python train.py --n_layer=10 --head_dim=64 --vocab_size=16384 --activation="squared_relu" --qk_norm=true --attn_scale=0.153 --bias="all" --init="normal" --init_std_up=0.0261 --beta1=0.95 --schedule="wsd" --decay_shape="linear" --final_lr_fraction=0.0 --train_tokens=578300000
Each number is 200 + 40 x the weight over the matrix's rms, rounded and kept within 0 to 999. Layers, rows and columns count from 0.

# layer 5 MLP up, 1280x320, rms 0.118, rows 914-957, columns 240-319
88,194,296,295,211,226,183,188,274,147,339,165,183,275,335,255,317,186,278,328,240,211,135,184,206,250,211,269,234,147,89,167,228,218,311,174,86,224,144,116,185,95,176,182,104,253,146,211,244,212,67,224,281,210,300,217,145,190,127,226,145,145,102,219,136,202,210,201,227,158,249,186,219,77,235,136,96,243,47,230
135,146,141,170,128,259,199,63,182,205,256,197,102,282,165,178,182,136,144,174,282,285,117,230,196,191,147,149,142,186,113,215,203,220,283,220,161,254,97,202,178,180,160,278,254,210,262,194,225,210,161,200,171,157,202,132,295,203,178,181,129,130,213,178,154,234,174,255,262,209,233,179,223,145,108,186,267,196,127,122
180,165,174,137,165,149,184,234,172,157,270,265,182,92,206,172,286,228,214,214,249,142,154,230,141,158,260,287,177,193,132,193,88,148,147,224,229,253,144,190,236,197,80,220,126,254,303,187,342,164,309,217,257,260,172,224,246,179,187,223,245,123,202,163,173,194,215,281,166,125,119,333,208,137,188,200,248,224,171,220
175,229,230,203,380,111,165,193,139,202,245,260,266,306,304,199,259,93,246,246,215,182,127,234,201,223,286,191,152,146,154,306,111,155,244,216,290,245,278,191,185,238,281,272,226,152,162,248,231,386,122,333,124,204,254,363,179,205,249,198,178,248,274,146,209,249,151,159,256,317,255,176,200,138,161,70,280,123,255,250
196,210,292,189,126,202,102,196,187,288,282,198,186,185,135,98,166,295,174,401,164,291,163,251,322,256,80,298,247,207,197,231,218,253,229,193,170,86,138,259,207,179,148,368,273,129,151,303,200,187,258,182,260,164,263,172,177,143,98,151,108,193,162,122,267,188,223,183,173,220,179,213,178,227,244,145,126,217,219,116
220,198,212,225,162,285,138,131,107,187,257,111,145,219,120,225,205,202,150,163,198,262,229,215,190,194,177,205,249,135,163,223,212,125,226,254,167,223,155,116,124,165,230,217,268,206,213,202,167,151,199,178,163,139,182,195,193,122,229,249,236,175,57,160,146,186,221,267,199,246,234,186,215,101,181,172,232,227,187,212
215,193,196,209,201,193,204,210,208,196,209,194,203,189,207,200,195,208,191,193,200,195,192,205,196,207,198,198,198,199,206,186,203,193,209,208,202,202,208,202,208,210,194,195,213,203,204,206,210,207,204,208,205,201,219,204,193,194,171,196,198,204,192,217,192,213,203,212,195,201,212,209,201,195,204,200,206,206,210,208
322,148,243,336,155,156,199,209,175,188,340,231,168,52,203,170,227,200,272,212,209,167,203,221,185,237,166,189,186,307,174,233,267,126,190,162,77,112,223,216,194,288,238,178,155,234,205,235,100,292,201,240,278,243,260,171,240,292,175,193,191,180,177,155,156,216,199,227,226,225,257,284,179,261,180,250,178,139,190,171
250,275,222,253,118,246,235,109,152,154,255,133,287,240,411,298,149,152,146,186,251,229,231,230,206,177,195,148,205,297,191,193,293,86,277,185,321,213,184,218,261,232,193,159,297,74,342,293,185,323,181,178,206,193,282,280,164,315,247,237,329,199,101,182,262,147,174,249,229,215,185,73,169,191,167,223,196,179,122,152
195,226,201,188,212,195,209,190,184,204,197,197,196,196,201,182,201,194,197,203,201,214,201,198,218,218,203,216,190,199,192,206,198,205,218,188,198,211,193,190,218,210,216,202,197,196,195,201,206,197,199,208,206,201,214,198,197,198,219,189,213,173,190,193,176,215,196,196,189,219,202,204,219,191,195,184,196,231,187,196
201,201,202,208,217,190,194,196,217,218,202,205,188,194,208,194,216,198,201,203,192,220,190,215,196,195,206,218,215,193,182,187,207,210,202,204,208,218,199,191,212,200,213,187,204,202,210,193,205,199,204,204,218,201,202,186,192,194,201,209,191,196,211,225,213,206,193,196,199,195,206,185,193,186,195,180,206,195,197,197
126,215,148,103,201,267,280,156,154,173,167,257,188,211,60,114,162,263,224,219,229,353,281,252,174,157,136,156,241,211,294,274,236,247,198,137,120,169,126,230,170,188,254,157,221,63,195,173,197,165,235,198,236,160,166,200,182,211,145,172,208,225,274,160,183,140,168,176,208,290,130,198,166,94,180,80,154,353,166,111
175,292,235,221,206,59,185,122,215,103,162,133,277,211,211,178,244,175,220,201,122,233,146,142,317,200,200,126,276,240,170,274,173,195,276,145,233,217,215,243,132,198,270,138,255,192,183,115,268,145,163,337,220,66,197,201,202,272,231,337,235,244,137,235,203,188,186,333,160,164,190,44,217,144,201,119,312,229,213,167
205,210,208,197,213,203,184,197,198,205,197,194,177,191,201,196,212,190,203,201,206,203,200,208,208,193,207,198,192,197,194,199,195,200,195,200,193,213,189,200,210,200,210,213,212,195,197,213,206,206,189,200,197,194,217,186,200,186,209,198,195,199,189,195,202,214,199,208,197,207,210,194,208,202,194,205,200,201,187,205
196,198,202,199,196,197,210,182,176,210,206,201,194,191,211,178,182,208,194,204,199,220,205,201,200,210,196,204,207,211,193,183,214,206,195,183,211,200,208,192,213,190,209,204,198,204,203,206,184,194,192,208,193,196,201,208,207,199,209,196,195,182,203,206,204,191,196,204,213,201,187,214,207,194,216,200,203,204,200,190
207,193,212,201,200,203,207,202,178,203,214,194,212,195,232,192,196,204,191,192,205,211,200,188,212,202,225,210,192,181,195,200,194,203,225,199,205,219,194,198,216,197,195,196,182,183,185,224,188,210,197,221,201,211,222,204,166,181,206,218,197,198,190,209,203,174,188,184,208,198,184,205,206,198,200,198,192,203,191,187
197,205,204,203,208,193,182,196,193,200,195,196,187,183,194,201,200,189,194,206,215,217,199,196,204,208,213,203,196,197,184,195,211,197,198,187,198,216,200,213,226,189,195,204,198,215,201,199,198,202,204,222,201,202,213,208,190,190,193,191,207,195,193,213,186,181,187,194,193,191,199,203,199,190,192,195,199,205,207,203
203,205,207,198,200,190,202,206,202,217,193,194,200,182,194,202,206,208,211,208,199,225,204,203,187,208,199,207,207,189,198,196,193,193,196,202,197,199,193,203,192,205,200,187,206,209,191,219,199,204,206,208,198,207,206,199,193,208,187,208,201,197,209,199,197,197,181,202,201,203,195,191,205,190,197,174,201,199,187,208
188,213,182,192,217,217,174,191,205,207,198,184,186,207,229,196,209,193,178,209,196,212,186,208,193,201,205,203,206,184,208,204,208,211,207,175,190,212,215,190,214,193,212,209,191,186,202,217,196,206,200,213,188,203,203,200,188,198,213,183,183,189,200,189,189,196,203,211,183,209,185,209,187,201,199,180,193,191,201,209
91,161,187,286,237,296,162,232,181,172,312,342,289,186,235,184,234,275,248,197,167,217,182,150,345,187,320,172,69,150,213,170,213,250,228,213,242,262,227,164,196,211,248,265,192,172,243,304,165,169,160,170,139,244,249,124,218,182,118,274,298,160,92,111,162,158,192,225,182,268,215,296,95,263,275,141,263,189,150,233
281,248,177,291,261,278,196,78,250,172,263,282,205,114,204,206,149,165,147,168,280,150,139,131,116,208,71,264,140,217,134,224,151,228,136,184,289,177,301,293,313,273,144,282,341,146,269,377,140,195,180,197,255,223,310,281,185,206,238,125,337,287,247,216,144,176,150,149,271,320,156,216,260,215,164,226,170,234,170,176
61,257,148,180,223,280,227,87,296,183,201,267,243,178,71,91,233,240,303,237,185,253,236,200,221,297,206,221,314,167,139,122,58,152,128,79,228,141,148,101,301,232,150,228,169,190,220,240,71,184,176,198,231,210,358,167,254,235,153,367,299,267,110,74,142,186,163,304,148,247,178,253,237,128,278,140,187,306,256,70
212,216,209,182,190,211,200,192,184,205,187,202,207,196,195,192,210,194,215,196,200,218,214,179,211,205,204,192,216,207,189,207,202,202,213,200,204,195,188,210,191,205,194,213,192,194,202,201,186,204,194,205,209,204,216,204,187,186,213,193,205,197,192,192,207,192,191,216,196,208,184,195,212,187,187,200,199,209,191,215
195,211,191,223,199,186,199,171,196,212,190,213,172,165,198,189,215,192,188,198,194,211,189,198,198,203,174,196,218,196,192,195,196,187,193,204,212,221,209,206,207,208,181,200,184,196,202,183,177,218,203,208,227,208,202,209,183,213,213,201,213,188,187,200,178,196,194,193,214,203,212,208,204,193,196,159,204,206,171,220
195,197,193,205,213,195,188,195,199,213,199,201,193,193,200,203,196,195,204,197,190,196,205,192,205,200,211,194,190,194,200,201,202,202,208,209,188,192,204,211,208,205,208,214,186,194,221,215,183,201,200,212,206,188,207,207,198,191,202,189,194,196,191,207,202,204,185,191,197,206,192,203,201,203,186,188,197,199,198,192
131,227,204,144,187,279,198,242,160,178,184,254,201,175,231,318,268,196,163,214,309,331,182,187,227,99,216,140,213,135,282,217,205,199,143,177,211,149,165,240,116,223,144,174,159,149,153,93,177,298,120,235,237,268,162,259,178,277,260,180,194,277,225,117,201,177,244,269,140,212,208,127,93,127,163,182,257,228,157,223
197,195,208,205,189,194,199,200,196,198,195,205,197,204,202,179,200,200,199,204,194,204,201,203,206,199,194,208,200,197,203,194,191,227,187,200,196,206,191,200,202,195,197,200,195,208,196,209,203,201,206,203,204,199,199,192,206,193,216,190,197,195,187,190,203,189,204,208,205,205,199,201,196,197,199,205,199,211,208,189
240,227,37,255,169,211,252,187,168,241,158,249,161,154,212,148,222,235,198,235,139,266,238,271,262,246,239,121,72,229,93,256,181,263,218,73,172,263,121,219,253,132,220,165,172,242,256,55,234,214,136,189,283,234,151,183,180,207,179,201,226,156,193,191,198,199,197,248,192,337,229,179,261,179,153,147,84,294,206,266
181,212,191,203,194,197,183,192,184,221,190,197,206,191,198,192,214,215,197,209,183,206,202,202,205,206,200,210,207,198,194,199,202,198,222,193,197,203,197,205,217,206,213,190,202,205,203,206,199,222,198,219,208,190,209,198,197,186,191,201,187,182,189,201,192,199,190,199,203,200,195,199,199,188,170,188,197,202,189,197
202,227,199,206,203,188,211,203,173,202,211,190,196,193,210,193,197,202,204,220,193,209,196,193,187,200,219,203,211,188,199,198,199,204,214,198,189,218,196,194,209,189,198,197,191,204,200,210,195,191,189,210,204,201,211,212,191,206,197,204,192,193,191,219,203,213,177,193,202,206,199,188,209,193,190,185,201,210,197,216
266,147,250,234,214,179,146,179,125,156,195,198,283,150,126,280,261,204,155,250,138,197,158,226,254,185,187,114,183,132,169,147,315,184,150,236,131,194,175,125,144,261,106,197,226,238,210,229,249,113,218,186,157,182,96,199,181,210,303,191,172,134,152,301,285,272,247,155,247,208,247,264,161,106,265,236,109,140,317,141
198,212,201,206,201,209,179,191,206,190,206,197,195,190,208,194,207,212,196,189,198,198,200,206,199,195,201,198,186,185,200,186,175,192,204,203,193,207,205,198,205,194,188,198,193,202,212,206,201,199,185,209,221,221,195,197,200,208,200,194,203,206,189,183,184,198,196,191,207,208,199,205,213,189,193,159,192,204,192,200
176,203,193,208,196,194,212,212,198,220,201,205,172,186,209,179,205,205,199,204,201,224,196,200,206,211,207,219,217,202,170,197,201,211,219,198,197,188,204,194,202,212,199,203,202,213,195,203,217,201,192,202,197,192,194,208,191,192,182,196,190,211,208,194,206,191,197,196,203,176,187,203,201,196,198,175,183,194,192,209
242,172,334,176,195,106,236,164,270,256,254,158,261,229,211,180,206,168,274,285,192,199,181,194,127,212,207,232,125,171,171,167,155,200,293,156,171,175,276,223,290,199,244,211,247,240,194,255,181,239,144,180,176,168,198,235,194,220,186,132,219,221,251,219,275,124,181,311,176,272,57,162,180,195,176,204,152,163,200,287
177,180,273,86,219,254,209,230,240,190,203,142,247,169,287,234,291,147,285,166,182,144,176,243,144,299,142,182,235,210,217,134,194,147,251,198,254,296,170,210,114,202,138,149,250,264,161,229,264,319,165,237,274,126,253,97,249,155,153,258,192,206,135,164,228,121,258,179,204,311,169,159,185,117,249,225,174,151,86,230
207,162,204,144,142,251,101,246,133,199,171,201,271,260,184,207,125,202,231,178,204,290,257,138,204,215,305,250,196,135,238,135,118,179,216,218,142,188,224,282,314,156,160,165,215,214,317,104,188,154,243,173,143,128,184,196,236,232,151,340,331,208,101,207,224,174,100,198,133,271,308,253,286,164,201,209,168,133,195,201
233,293,262,253,217,207,150,199,189,204,208,177,325,254,168,159,190,222,225,206,143,201,216,98,129,212,269,183,179,111,145,182,253,192,115,172,214,124,209,225,147,191,191,232,234,218,209,295,286,194,81,222,271,150,253,87,203,228,240,275,190,140,174,129,290,225,209,158,303,220,190,177,273,169,233,211,99,200,211,214
209,123,223,159,124,240,218,192,213,196,198,173,197,268,220,201,206,228,341,203,222,286,217,135,258,232,103,173,220,118,216,294,116,251,295,155,211,185,240,292,174,260,96,168,242,154,197,262,232,224,144,259,303,247,157,292,140,105,155,141,287,120,144,182,266,295,149,197,165,238,204,212,237,218,212,231,140,163,148,244
200,201,209,204,199,191,210,198,208,199,194,205,198,192,195,205,198,198,198,189,205,193,210,194,193,206,215,212,205,197,197,180,196,201,200,194,199,208,186,200,199,192,204,200,198,201,189,212,188,206,182,195,201,189,207,214,199,198,192,205,203,203,199,205,203,214,195,192,194,200,195,204,202,214,188,186,196,205,192,189
234,220,199,169,234,298,218,181,117,287,192,206,165,139,229,169,223,205,202,179,222,162,229,216,187,202,328,274,311,221,189,121,198,161,192,164,243,233,203,191,237,212,150,192,171,205,199,126,212,262,164,217,172,233,266,207,143,213,256,242,189,187,148,29,192,257,198,268,196,215,184,264,93,180,240,266,118,215,221,166
268,147,211,205,189,208,110,233,228,196,203,199,228,133,231,220,298,222,238,222,145,155,236,159,260,290,178,193,127,189,159,166,247,223,147,206,289,175,200,241,124,197,218,187,156,208,218,118,251,217,258,155,174,121,132,182,216,140,100,246,231,183,121,206,127,169,304,211,151,219,161,241,211,142,122,159,302,284,206,249
209,140,197,197,233,246,127,127,63,303,146,173,210,191,235,224,133,220,197,256,219,260,186,204,125,309,154,180,312,277,158,186,154,216,183,171,137,253,265,192,231,184,216,255,139,185,182,202,173,99,169,138,246,191,154,271,176,177,225,218,98,116,174,143,164,176,286,115,142,157,147,127,162,265,195,246,117,130,290,202
243,182,173,318,185,251,136,166,225,205,181,203,158,74,238,182,255,38,246,194,199,270,248,252,270,173,189,184,179,126,337,224,253,268,184,212,304,173,147,282,198,202,279,106,124,230,207,191,123,250,124,269,151,240,157,95,190,184,197,137,340,25,190,321,240,202,158,161,219,246,199,102,248,94,206,227,97,229,194,187
185,210,192,213,201,187,190,192,214,221,203,167,183,189,200,205,173,205,196,208,220,188,202,208,216,213,218,228,198,206,203,210,204,178,234,198,208,216,192,190,215,193,207,233,217,201,201,209,223,200,196,224,192,186,207,200,197,186,200,167,164,200,197,212,196,194,186,195,204,189,183,206,198,210,198,214,188,201,189,200
# layer 5 MLP down (transposed), 1280x320, rms 0.108, rows 914-957, columns 240-319
239,289,205,204,98,98,228,197,206,162,259,251,169,254,197,108,176,233,228,225,192,224,177,119,198,243,121,197,255,170,228,216,206,79,368,246,283,261,205,263,197,137,162,79,131,182,264,246,74,279,225,125,205,122,221,94,172,226,239,165,148,194,198,248,198,144,93,137,186,155,203,217,199,176,158,151,219,225,162,279
216,88,184,172,179,215,218,194,275,195,266,216,168,283,165,239,223,248,251,253,189,203,229,235,329,65,251,185,178,210,277,230,136,233,126,241,185,130,108,293,181,259,118,194,139,185,149,218,136,234,244,271,177,225,177,215,207,221,147,162,220,221,189,156,231,187,232,153,151,185,243,293,173,243,183,197,135,271,244,281
183,248,199,231,156,205,226,295,220,118,140,255,239,180,223,148,223,159,262,247,198,240,184,89,254,168,223,215,180,263,237,212,98,262,215,309,221,171,169,184,187,154,90,310,322,179,261,244,81,174,273,149,166,219,189,292,155,124,164,261,99,129,193,285,146,224,227,185,190,193,187,147,67,177,259,184,282,179,248,167
185,236,167,128,137,105,225,180,193,228,153,216,255,293,152,101,167,189,191,202,178,145,134,289,210,169,240,171,258,263,221,255,114,187,178,213,195,263,222,237,222,143,232,222,222,196,187,199,205,174,126,156,229,366,213,224,65,249,238,251,176,166,314,197,113,131,246,204,164,180,106,141,214,191,209,244,112,205,255,200
252,149,205,264,188,114,175,313,189,185,136,205,199,186,181,249,122,111,213,367,259,171,268,237,268,257,117,229,149,185,263,135,253,229,138,267,182,187,90,310,299,258,244,281,174,138,269,162,262,311,101,237,250,147,178,285,222,98,289,202,190,221,276,159,184,206,169,239,178,205,104,176,227,275,89,233,135,130,175,270
160,202,238,215,158,208,266,134,253,159,217,279,183,226,98,179,182,129,252,189,247,220,227,214,170,150,146,241,230,171,82,177,202,205,121,138,206,244,162,127,199,283,225,158,242,206,177,154,207,201,242,171,273,263,170,181,208,258,147,177,274,286,153,199,212,231,234,219,202,236,224,177,186,228,242,183,209,146,245,173
195,205,193,196,201,205,205,199,194,201,204,194,203,211,205,203,197,202,203,205,203,197,202,204,203,200,201,196,199,199,204,203,201,196,201,205,201,202,198,193,198,197,199,200,202,195,194,200,200,195,207,202,200,192,200,202,196,212,199,201,198,203,204,202,200,203,201,200,200,200,203,198,198,203,201,202,196,197,198,204
247,81,173,258,156,115,214,106,204,181,187,227,212,296,247,162,254,238,234,191,246,137,190,214,74,187,77,225,189,146,159,228,228,168,200,154,252,151,195,199,199,231,215,200,196,235,294,217,229,240,209,231,101,130,168,251,256,205,226,181,264,198,283,168,218,275,245,178,245,189,249,253,255,210,132,159,265,158,211,282
228,166,80,209,142,180,223,97,214,132,237,293,221,81,155,217,340,215,155,312,214,202,255,319,206,136,201,189,126,331,246,100,95,120,275,259,180,253,141,171,240,254,228,236,281,180,262,111,202,212,99,197,196,315,231,150,291,197,206,204,169,227,238,322,258,169,171,168,282,182,189,223,197,224,188,125,365,234,179,228
198,196,214,199,194,197,202,200,191,203,196,207,201,203,209,198,199,205,195,211,204,191,199,214,205,207,218,201,194,207,214,196,206,182,198,211,197,195,200,204,195,193,186,183,195,196,202,213,192,208,192,205,193,214,211,215,202,201,184,205,193,200,211,195,203,210,200,181,198,201,204,188,201,213,217,199,200,200,196,200
189,215,217,198,208,185,204,206,194,202,215,186,190,200,216,193,200,199,200,211,209,212,188,211,198,184,204,213,198,198,208,206,192,215,219,190,199,197,206,184,194,205,201,198,199,197,180,194,198,199,188,192,203,208,203,211,201,191,177,216,194,198,197,200,217,192,222,203,206,203,194,213,187,192,224,222,198,218,216,191
244,274,124,204,263,271,262,111,210,191,209,272,143,274,124,186,171,300,141,269,197,196,236,278,214,214,142,239,205,208,238,190,255,137,254,154,213,141,118,134,233,134,176,154,236,2,226,132,182,119,259,304,175,192,222,245,198,313,249,135,206,202,242,226,317,219,319,193,243,279,169,237,191,277,279,256,269,247,178,89
167,182,230,263,210,175,214,111,276,114,210,144,143,217,120,192,108,275,217,262,172,210,342,170,166,276,228,233,208,183,194,256,149,203,225,221,191,209,178,162,216,149,164,184,272,192,189,247,318,155,141,134,200,263,113,163,253,141,314,225,160,180,180,188,179,138,314,246,227,146,84,174,193,237,149,284,232,219,146,220
202,198,199,200,199,200,204,202,196,201,204,200,196,202,202,198,198,203,202,202,200,201,198,201,202,200,203,199,199,202,201,202,202,197,203,199,200,204,197,198,201,200,203,199,202,199,199,200,199,202,198,200,200,199,202,202,200,202,198,202,200,198,201,205,204,199,202,196,200,197,197,200,197,201,203,202,198,204,202,203
205,204,201,196,194,200,211,206,197,183,208,193,200,197,201,190,193,204,195,212,206,196,193,213,206,183,207,200,196,200,194,225,200,203,189,187,203,199,176,207,196,192,194,180,203,196,200,199,202,205,195,202,196,210,198,203,192,190,196,226,197,205,191,205,198,186,217,201,213,214,192,195,185,193,199,216,191,199,205,208
212,189,202,198,171,203,190,198,201,188,216,177,186,210,198,196,200,209,203,201,206,194,200,194,209,210,206,193,200,197,200,215,208,193,194,193,194,208,173,204,201,199,211,237,226,183,187,206,198,185,217,188,194,206,196,197,200,200,204,216,168,196,197,194,205,197,219,206,190,201,197,190,214,182,202,196,208,192,197,170
195,190,198,207,197,209,210,214,193,204,206,191,194,211,202,198,192,200,211,209,202,196,196,209,192,188,197,200,202,200,208,197,189,200,200,202,194,207,199,199,194,198,196,198,210,199,186,201,193,190,197,195,213,190,207,196,216,199,202,212,192,194,205,204,201,202,197,197,195,199,197,202,201,196,218,203,204,204,200,200
193,195,208,207,210,191,194,198,198,196,207,201,196,205,212,203,202,199,205,193,195,196,197,198,200,192,196,203,191,206,203,192,202,204,204,203,187,210,203,192,202,207,200,202,203,195,197,215,205,217,189,210,202,191,203,203,207,200,189,208,203,201,202,209,206,201,200,203,192,193,207,210,207,197,205,210,187,198,204,197
205,175,191,197,213,184,211,195,210,191,197,210,192,206,201,203,203,211,193,185,200,200,178,214,192,198,207,197,206,210,229,199,198,189,221,193,209,190,175,216,211,200,205,196,194,208,190,214,189,204,191,202,204,198,220,183,211,193,209,208,184,193,196,196,196,209,199,207,200,201,197,212,206,204,193,199,206,186,198,202
87,194,237,234,164,188,176,174,253,319,137,226,102,234,317,240,201,224,183,136,270,170,62,36,124,222,235,135,158,130,313,238,270,223,116,250,234,173,120,161,190,198,228,211,197,273,233,185,124,169,194,186,219,204,170,255,228,259,173,85,223,254,187,241,249,260,209,141,252,297,278,263,137,175,234,228,209,152,332,301
288,152,251,107,259,216,176,270,86,132,198,167,196,165,190,205,75,187,49,116,165,259,187,312,166,203,155,154,161,218,180,255,157,202,176,211,190,165,70,219,126,88,190,243,163,230,310,97,242,249,223,219,240,109,143,186,180,319,219,211,132,239,238,316,245,206,232,198,182,175,173,182,236,158,265,204,215,226,247,167
94,176,191,258,332,256,287,180,192,181,159,194,150,277,191,220,243,168,151,225,228,200,145,113,194,277,238,231,170,139,68,222,165,189,285,204,201,178,252,202,282,333,293,179,39,170,205,163,165,186,226,161,242,164,230,256,247,168,182,209,231,244,231,313,176,161,247,273,247,175,239,204,208,158,154,124,166,249,171,99
184,189,191,211,187,201,205,193,221,218,195,192,186,204,195,196,171,200,211,203,188,199,198,197,223,203,193,210,208,186,210,184,197,203,204,196,199,221,196,204,201,209,225,214,212,199,200,186,221,200,193,209,206,178,196,210,217,190,193,193,213,200,213,201,203,214,202,183,191,183,196,197,203,204,199,203,193,207,197,199
193,178,192,218,182,193,223,220,215,187,222,212,197,226,197,171,182,184,220,189,220,181,204,161,218,186,185,204,193,218,203,220,226,195,186,181,206,181,194,196,221,221,192,211,240,223,186,201,203,215,215,204,194,192,232,197,180,196,195,218,193,193,181,206,207,195,204,164,238,187,219,190,217,224,211,229,198,221,191,228
202,198,201,201,192,200,198,204,196,203,204,201,193,200,202,197,195,202,204,204,201,203,197,203,203,202,202,201,198,205,199,196,201,200,199,193,200,204,201,195,203,195,198,196,208,195,198,198,196,203,197,204,198,198,200,203,202,199,203,201,192,199,205,204,194,204,195,196,202,201,197,197,197,198,204,203,196,202,202,201
77,126,256,173,147,268,268,195,134,155,221,270,215,191,245,218,205,182,292,304,151,259,146,262,245,77,127,225,209,259,171,230,315,178,222,252,345,227,152,248,240,190,138,226,201,120,264,188,200,227,254,241,209,181,189,150,187,195,251,138,176,270,157,273,215,277,123,265,186,152,213,194,228,151,157,329,127,154,217,151
195,202,202,199,196,200,202,203,195,203,203,197,196,203,201,200,196,202,203,203,200,203,197,201,201,196,201,200,200,202,203,201,203,199,201,202,203,204,197,201,201,198,199,200,205,196,199,201,197,203,198,203,198,199,206,207,200,203,198,203,197,200,202,208,202,197,200,195,209,196,198,200,200,202,204,204,199,205,209,203
121,189,150,147,170,207,318,201,129,266,207,199,196,303,268,181,226,218,195,208,195,238,301,216,293,135,147,134,282,120,194,274,197,164,282,174,177,112,178,286,264,319,97,189,179,237,272,137,192,189,163,127,210,201,208,238,208,187,215,157,269,166,159,116,130,221,219,109,152,167,282,213,237,193,243,248,179,231,173,165
205,193,206,197,197,197,203,196,197,197,209,207,196,206,207,193,205,205,203,218,197,194,202,204,209,195,218,201,191,201,200,200,213,208,203,192,200,203,199,195,203,194,190,204,200,193,203,194,208,192,210,207,188,202,195,197,193,198,197,200,202,189,202,206,200,200,201,197,205,200,197,196,198,192,198,199,194,206,194,211
198,196,211,197,203,195,202,204,196,203,196,205,197,202,197,195,201,204,202,196,195,199,199,197,207,199,201,199,196,201,201,206,204,195,205,206,201,195,194,194,210,198,203,200,198,204,205,203,203,204,197,199,204,203,203,202,203,202,191,201,208,194,202,199,207,203,201,196,199,197,200,202,194,213,205,204,201,197,207,203
158,160,202,195,213,181,149,178,163,196,174,293,314,171,224,141,245,152,215,131,218,129,109,211,104,255,207,138,164,214,281,221,146,248,215,134,138,314,170,188,258,121,261,215,309,194,167,262,149,220,137,105,201,126,217,222,198,219,86,126,291,261,148,159,165,126,208,127,182,134,271,210,232,175,223,196,315,209,214,187
199,196,204,200,197,186,203,181,194,209,201,199,184,197,200,203,194,195,205,198,196,203,197,203,205,197,209,203,196,206,207,211,209,191,209,208,203,202,193,192,195,203,208,210,204,186,209,188,195,203,194,200,192,197,202,207,199,208,200,204,208,191,194,206,208,198,185,200,210,194,188,194,199,203,198,207,201,205,203,189
212,193,202,207,201,199,206,217,200,196,203,198,205,199,198,205,205,196,203,200,199,201,203,203,197,193,202,189,193,198,208,199,203,193,197,208,206,205,200,208,200,206,196,201,205,195,200,196,190,196,200,199,207,208,200,204,206,205,197,202,209,202,195,204,214,199,197,205,206,197,207,192,196,208,202,211,199,211,205,203
236,140,322,254,223,201,235,204,197,203,251,141,207,282,165,203,186,129,135,282,145,139,160,215,203,258,231,63,129,139,190,167,256,153,248,192,235,158,186,180,215,164,240,220,211,145,135,197,187,93,264,148,130,77,263,157,206,227,313,192,188,249,230,170,162,151,287,231,251,191,123,275,120,188,177,168,282,200,272,198
280,286,194,160,257,281,116,167,160,209,190,223,130,172,178,230,105,189,180,166,91,195,189,295,153,196,225,169,206,271,245,212,159,23,170,346,219,145,113,125,243,268,254,221,376,240,143,144,130,209,143,254,198,246,176,275,131,213,94,248,188,74,235,149,274,267,282,249,198,51,200,213,176,278,141,151,231,106,212,182
217,203,201,236,284,247,192,267,258,150,213,177,230,190,272,287,261,125,171,101,217,216,247,153,215,371,358,199,214,309,248,233,257,296,194,120,206,120,179,195,177,137,189,157,119,111,178,160,93,212,191,160,223,175,251,74,289,208,193,213,108,141,195,299,80,220,115,177,188,237,341,157,239,183,157,247,177,114,204,197
213,173,309,210,230,194,160,136,168,277,224,172,225,310,349,242,188,203,216,163,196,244,247,204,164,167,108,162,244,190,212,182,240,210,154,271,98,117,163,184,194,138,174,177,226,184,291,144,183,159,231,241,113,171,171,172,296,230,192,202,150,281,182,198,265,232,235,196,179,316,225,233,156,164,305,191,177,223,146,273
135,163,230,198,281,283,237,177,242,156,85,272,170,189,254,216,246,153,191,130,231,168,240,164,178,138,259,289,205,186,119,201,195,151,282,181,156,245,186,210,199,146,143,119,195,204,218,213,159,199,89,166,251,204,174,95,134,247,244,216,215,201,268,174,175,238,174,317,319,139,228,129,141,153,205,236,236,172,218,159
201,198,204,200,198,204,201,202,192,198,208,202,207,203,198,199,203,197,197,203,202,194,193,200,201,197,204,199,194,201,200,200,205,197,201,206,199,206,199,203,207,205,198,199,203,196,200,199,201,196,213,199,206,204,201,199,200,200,196,201,203,201,202,202,202,203,201,198,202,198,204,199,193,202,205,200,198,209,203,205
257,186,74,209,317,257,258,120,169,308,274,178,115,173,159,223,183,200,277,144,176,204,235,147,233,213,142,179,157,263,213,224,220,202,203,230,185,235,174,174,121,101,215,187,131,197,286,181,179,191,176,137,257,88,229,257,221,264,193,159,201,220,218,231,241,263,153,177,267,121,213,180,211,266,251,244,185,296,200,236
164,168,144,150,164,227,208,167,284,260,129,225,205,191,207,284,155,191,182,186,233,193,145,196,228,293,122,271,190,224,191,132,272,165,174,209,274,269,176,246,112,236,191,128,182,247,144,188,260,186,213,142,182,269,137,233,199,225,207,259,147,212,236,101,172,252,173,239,106,184,108,201,244,191,206,224,253,200,231,256
221,225,169,152,178,154,194,175,325,154,268,235,174,251,197,389,188,219,177,133,295,238,247,161,121,209,275,217,283,217,228,159,197,201,262,222,122,221,225,160,169,184,252,209,226,191,175,145,248,170,110,243,308,300,206,293,172,115,68,191,245,77,282,193,210,241,307,131,222,76,231,313,273,278,205,132,132,48,172,231
207,287,218,173,74,292,217,234,233,252,239,191,257,128,170,301,201,153,103,180,250,196,245,264,235,145,178,202,329,149,112,186,126,174,153,200,174,204,159,267,145,277,148,262,249,271,123,207,201,253,204,368,257,146,149,178,175,249,119,239,196,164,139,165,297,254,148,120,227,211,240,270,187,205,183,259,309,194,304,202
220,204,202,166,209,214,204,199,187,198,216,200,231,188,206,219,207,198,202,205,207,166,191,225,228,217,206,214,197,219,192,205,203,190,190,168,198,201,210,213,227,202,195,215,194,150,197,180,208,163,182,183,198,213,189,196,196,174,187,205,204,190,232,218,203,185,182,193,190,202,199,193,198,213,190,189,200,179,237,202